Weights of a small GPT-style language model, trained from scratch on English Wikipedia.
Architecture: RMSNorm after each block, rotary positions, no biases in attention or MLP, normalized queries and keys.
Each number is 128 + 24 x the weight over its row's rms, rounded and kept within 0 to 255. Layers, rows and columns count from 0. Numbers have three digits each. The size before them is the row's rms in percent of the matrix's.

# v: layer 9 attention value, 256x128, rms 0.188, rows 186-191, columns 64-127
# o: layer 9 attention output (transposed), 256x128, rms 0.166, rows 186-191, columns 64-127
# q: layer 9 attention query, 256x128, rms 0.189, rows 192-205, columns 64-127
# k: layer 9 attention key, 256x128, rms 0.174, rows 192-205, columns 64-127
v186 090:123137137141145150100127121140154108167136135124146125142163108121159143129137149127160130118162084097118175103116124159183123136125134134102075141114126118166115137186128186116136099094153103
o186 098:106132164099084162143116123124099131089152118167115112127141140191115114134162123141117154120138175137105109134135144098095126147134135151133144115134109242094136133100128121120124142134074116
v187 081:157126108133159108119122081124134120156129142124145137143118149167112123087141117114116120141119121084162134146164157137043169125164153116125120106140126127104172113151102099154126118139104141
o187 099:131097150136118175129115142136120115135127127079121087122131119000129126124125123127130134134128127134112126132136091127124120126074131116125118131125123008159116109121138146126126140113130122
v188 083:148091115147129145168134147134101134121115119123129117091095113106166105127144136136116138104164188145137148182147160131145087133095110161154121137126159084123071125117096139127149088133168103
o188 098:084160113146120147140127152144151122143127117128123152140140143154109114134065131170115169168134098095132151097090123144086135125140128146118135117116145255170155103141141113115134147143124104
v189 072:150137134150178149129142052127102135127137128117128136133112151159120161130120143153118126129102117077180156137140140086087125143143175120158107095100136088116113111119166116111146148121120145
o189 083:123107138132106175137101142127125134138131138116134080142125120000133114121111126138124125138124146135113115129134091139111126113035135120122127136138111052157136101128112127123111132118137103
v190 079:119093162113114106124113180048123089127143148167103113127164129110129108126136119140140103146198127147111143138112126163171125141127101146114148147149118123136099122109145116119077143087179120
o190 083:119137109126116121115165097151137152132125112134143151106112114255103131160122110131114154121114128113159136104121146118151129141201130119124125131133129236112145159140112126120146134153118152
v191 084:122139117094134136127090142141097102099144145142124121090101146089118135152104158143124119148113137202140142108110121143193130111063121151125123120087161138156105147105138135110152150111125104
o191 099:114156110129126085129127129102136138116126104147127172129121136255128150127136120111122126136132125113129127116113135125117119127175109147149139130137150255099138132127116114129124131142119124
q192 096:107150141086091127148114148120095117111092125126147108181128098110142143138131132136145140146091156157159141152148148134134149140136109150072123107124145161107114147127135115147111104137130132
k192 091:136160101165100146123107141124105093121094136138135140126113142105149137136049121175113139123132106097158153088099138164147125149138123134133121123103105150116147129113117158131194124110158101
q193 098:099169075087072129127119132115124128125096129139127120164134116152147132130147104139120134179128113115158150107165109131161129144128098177134125147140129142112110143082140147132103117157134098
k193 102:128113094165126120158119080133112087150124126105118108143167158160168117126106163116126105055145126123143152118134148128127142154149143163078131117114105154134124148134148117168164122109170116
q194 100:154128164147172141153143111154134148091129093099147121099120160093095122164106157155138113127106138156137075154096156132125128120128098068132138089087141136113171148169129109136131135118119130
k194 074:115129144116128130143124152127135110065127108130142142103092147083105152119157111130124152161165146177095119107120133096076131134131086147148114111101174134112157133128101133117126150136110127
q195 097:140121148174175103137107128103139108091132131131169124099107137115163105141086164116137132106141104154121100156117142122110079132129127065180111102121138117116137091158124105125111110143124143
k195 082:102124093156147119107111157124192119170130162105107152104151098118113135129134100107116107138142104140150179121138106154109111109141075151159125138132141141157148134172105115101144131155116072
q196 108:078112120109117150125178147098139109116141149138092145174147097130125143120120105112149126123163122089123184102146137114133133144135157157135131163113110105108088145101126154158131124127143144
k196 085:120114164108160140175115128129129097101135100139107095142141144130122094141148130120113160134134130095119124136166125116089144145146133166085130115135139107110127114106116159109131126099106135
q197 095:172142117104129120150156137122138174119144114115121117138111102102088170107141060146130061116125095143145150132141116168133129162095113167097110113111099131128138164118138130106158133107136167
k197 087:150113117129106136165100134138182118138128121109198110103095157099101150163115139153104165145103157131170053149090132124150142132115133128147152092114123148128147180126140082143127129133108114
q198 099:141143145123143157175169092145128130101107118114151105111146126105078142129116140139124100106115123148158121177119114134142149143163102130123113120125126151121152180142163109123128132091163158
k198 084:082121100152126117152115093123159186150157104103179132113133117138084159160128150128071123143136137113130087125140158105172129143083129104148132120135135130101119156164141109128153143187100147
q199 090:088135147126137119106137070121117149103129155118135149130142156174159135122094160099105128138101112130071128150135122101122129119132181091169129129123108129116117128146110125094132112142135140
k199 089:092140146142157138097133107121074128121134120127100107147146092169163092085126127110145106118140130135115201108165107120093121120138143107081121157147143113100127066129105144141115149115154129
q200 090:091120169120141114111144109124121156156161123108167149116127182131145134125140138131127160120107115104116116154117163112121172140106167082184139134108122094115107115133109130133173125144122166
k200 081:113177149122141145100150127118073117108090115162063129150165080120182095112087156098171097125115132135110200124130134126070126117140157146129162158090137141116148105131100169138138141108146093
q201 092:104153140124108109111151099125119137137112136121131138156129171197174118139143132092130173165144119113117157126105102106135118155184143126169136173119112116142078062129109128125147085159121127
k201 065:118162158101155130120134103117059097114116115149064120121186121143135106126118148091147130121162138131125209118160159121070105124145148136137127171132159143090135095130113156141135162105140112
q202 095:091128104119135131118088143140124120171107129148148148135159144123133147102130128157115148157085078185141137111140163148114113122130124128093120085090134117145088120140141160112111183147126102
k202 095:199152136094132138111160151112123127151094120145159158138123175089138140121130125146119119141117144108140173077145121151110082097103082141123120140174132125172144113085100085103130157138101117
q203 107:098116153090116122127108115115119122115095140131136117136140134116157105114128177117155133157148108111146148136118148154108118185121114144135105202124111089142119100132076140166114139172129098
k203 091:160121133166121138116103113106110140119118118153178124143133182136152113129093174168123119131122096171132099136181126140152123133103097125118121085154121111115150095139138100120177115119161159
q204 102:120133140115092137143159149107151160103113113137123110161136087092149140069117176141164123087146105103100176134124133171126108145109100112118082173105123110113131087136129141114133121136161134
k204 092:134146138150136135155141100115088127132175095100129116171089138135041147150133173170085129139138149158161111128116153146153109136096147097155150138145104131168114124131120125130142085134113109
q205 097:102133152082123074150164129129074164160133133123152107128151151115104124123083128136132113157142098137113168126137140148108181147101114116122139173108137118115143149124118116144179181137125165
k205 080:117130156108106135132152073125120170122105134111156143140153147122136087148139159155157135120115127193118109124130123130157150145135120105091147123118135113081112114164134103132139120131151118